config.toml
intermediate_size = 2304
vocab_size = 16384
norm = "rmsnorm"
positions = "rope"
rope_fraction = 0.75
init_std_qkv = 0.0336
learning_rate = 0.00207
final_lr_fraction = 0.0
Each number is 500 + 40 x the weight over its row's rms, rounded and kept within 0 to 999. Layers, rows and columns count from 0. Numbers have three digits each. The size before them is the row's rms in percent of the matrix's.

# layer 11 MLP up, 2304x576, rms 0.0895, rows 109-151, columns 256-319
104:498524459499492543495463471467470507503505427546448498436530446498427568470461521517570513496546511575608491479527535548533499489517449500460502541527509484478516519392491463457474535435500435
105:518438462575491469495489480543574518549498538518550540473451528471486518504505508488461570568381441540509495496583529481489515511475490487534488500564476487480483504491543535529451468601599456
090:552453565502519458468517535544492482514616548451478566436506485463458493454462529517451599444404482494439495400471530526541475598548525467440475434549475510537482495463507434487547495545543507
100:554505512512454620537480488466499481494513479500455546507543493456505484481497505472456532521560571520563461537527504501534483497541457559408520536537486529519510519494468528560479491527440459
102:474583520485478490510554542570445458470536469510497490499412498551494552490493508482527565557491474479533445557522542477544491544476492513444537545502477515421496507575524535458507522506493480
096:446497476590403470501361527449499498401447529503471503558495564564522465514445535543467485491517480513513580500520431476550567508531450512472561503504584457486546561523453478516515487480471532
095:506530454477487513466507515561491544512484527560526474502433468479552478470525501445438503472587507500520455586538549511490498465578458543505486453432525487464487463579552441488484497457388517
097:469515445498471502498479531510474460469530566527478478522533531529478499484462554467530486546485498507517519468522531525556460495503487448546516520508517463535439484577490487527479533493530525
104:503457555507492504520514490499434443531479453525471488502488418502510485490487548495501567523592461495496504502538570390484454578578516454558619551508523462472443465518465442514559487429463502
097:485485545401470526519498515499484503543552583462454447566575526467554511512523512491474521473519558508462478479526585483470514501591499424502518476532517632533447510480489440494566426505513486
088:463538552480520571511501497483545490514518555513498532527492415485450507478513487478491492532493505479476452444524601498589472461541493489445510559469515518488564510580497562500520501548501523
094:603457445459448409546475499448499494587521466483443547581544546501523483518556475490450522489428561541458527473493527553493443524540473587484531546517514586419501507466531551544497492510487547
100:560535476581529576480447534442449522548500555457490529495483493512508527546557541471537550565454515390476500446492426488495445489552456430442469480514523477595500548471420491547521522476474537
103:501524533461451492501468506498545598514450563509534496483486440556465495544450446550484447503503481537505539493432488472517490514549512555517535528476449532493572512503563521453525445526541560
096:549465444498473489499463520531535526511479531509521445553546608481493452429463457554501494516505501434480470438508466571469487557474520532441494481493478407518396507418488497550545495507445450
100:488489521517485523501544443485514399599545564503494500502509522560476490563497510518551453540534463512518494503519593518489507552576540452452369466530559528488474510506494520505514507467487526
095:525505521576515505556474552452531480543520485466477499484465526470491496494541494530483548469504564546492512447523492540471494573532536523516503500543576452596458484507492492513493524583499538
109:527515516488504465484515550488517474581464480454567466526519582543561514489504439468503485506537490522488534509485529524468499498529490554481469557456472467560543510517458581526481511474546523
125:589501437474557559522511482487490535583455415430465503448589544502525551485489480482545571478504527437533559496504477510554502543488460494535457533482549511496509496447495527496443512515596489
096:482540551510462506492479415566529520518469497490484419492452528489480466570499542497541441513453563417540459514464542545497489540499494470530502475474535517532560525567487494521523523535533549
099:531452507462513597457535436447443465510544500523486532522567431505481541482491474456486491486479513550417462507465505522523479487502501542525515557449531475446539484513534488469493522505466523
098:531534517459443548449510487525456458556506541515435526520466480472543468481514535545497539480522574563528447512473515500474454559581455452533493479517490499541528521461522477502460550412455462
105:484463502496453511527490519396486430557504506447513499468489534508502556482497419476462500496512469480469427459484482551508514515502516482543487555503495551475520454475553478487521521477534478
108:397471504507461473521569468495484555528428508604604503520471526522579554496541471474477519473499561504491536534504477487575447458492529514510490512514493469461502549498530530485619470554504500
093:481528458454539475559590519532483557518490515514461478546510506525514549516532531437525432450530513450490553525499585516554544507386439542423516539513510588430476500523562503464488484507486480
112:517538536495533496435521548611565472506520485485512494464468456477526510619455502435448471401497533524494505408489486499469511475458467528546490486474495559551533475471503493530530484515495476
099:472503533499464452517484472517455532546439458549544483528516445564485488512513491489484502491561519582523553518458471558569503459502523449425533519457502519519517479514526460497489486506465484
100:529455530398483521527514527497478487487538599566481430538513524502505462516487461492522487486445470525489431502534413440411529566437492518466485483488458472533553459493486515481524515443515490
095:527521542487481534476546495458530522504550549514542581523497473451546479506508529498526477482496591533506559399457439582484541489464434509592466487511541498545506507525412431479502537542442497
102:509464553439514473487465476479470524532591459511482507533496551502501536499546471428540559484465481503466503528459483521496451419505585454540592498499481547524469532539597503555493508497544550
096:536484491524352606487547482469444440494500407484554523514605549568527533460524471511507520461544512544491507478470563474489481502588475497437463508518547454448532499464518525471462525459462537
096:486546546549473520442511592490446503512566477535528536454557499500488468552453521499571422484471545507484428445561512500459506498522474517506514463504474538457467604528505460455450493511525510
100:458415518550512470559470440481511541466534485479491487501464551491477477479527429490495439470497480476512482471480492499548552485585542421496470515490494526526516507501519482500485508530541569
103:527435459515471526443527535572419527572549466499554533517468505482455475453534504451521471533494508460528515466493422479459541534588583489490493409450502494500463512472588513495464504600460508
097:540506442493486530500491496479435478503492457450531492520557478457433573513541441406551509524537533464449500536498460462599501539507501527437459505520440564519520473519481472496543517429529525
098:521507472532494451491553528521482507531471480485448455532460543482550444512477511590473518489573517432556512519517465501492517508468457455557484537546504514521490540513469520549499540561528501
109:457439553465507490521534495433519524525549482535511347440510475513574503475438498534544572471554501528481434509454386492536586471575474481590555528537592593534508563437466536487620483442508504
108:558428491491450463549508503542484478524519448531488598583458438512467470497521435570549527500476489561491521527577479498525550531497482557540501527572511506506477456471539556517499466559547547
102:452475480528448479459471506534512461528535498414566539562463474532557445518497557426494476480486402499597486482611501458518510528484433517555485521490483534483524502492518537500485545489490523
099:531505487510591511505458514402511424472534452436557480463515515480495448486507521545528576496512484508481455453485522497490544546501443518449466534487525486543541498478533524445523513498554542
099:522503464505529520580447516545531570477349490521553531518459437506474491552530513508504441524577584498510454469466487544535564459541471536609500473551536571504434548509498522533529592548495563
102:509489480482463526466540486519495473576543483488466539564524499503499429498578536433491522454548508486488488435420489487397502515506537515554477494530462458505475515610499511527481528577532499
101:630504499498480439462441459481470478493552439501532481504429555513477442499520502445495541432499468464480525498434512563429488541522549494493493519457438569512505541489471568582520474455453530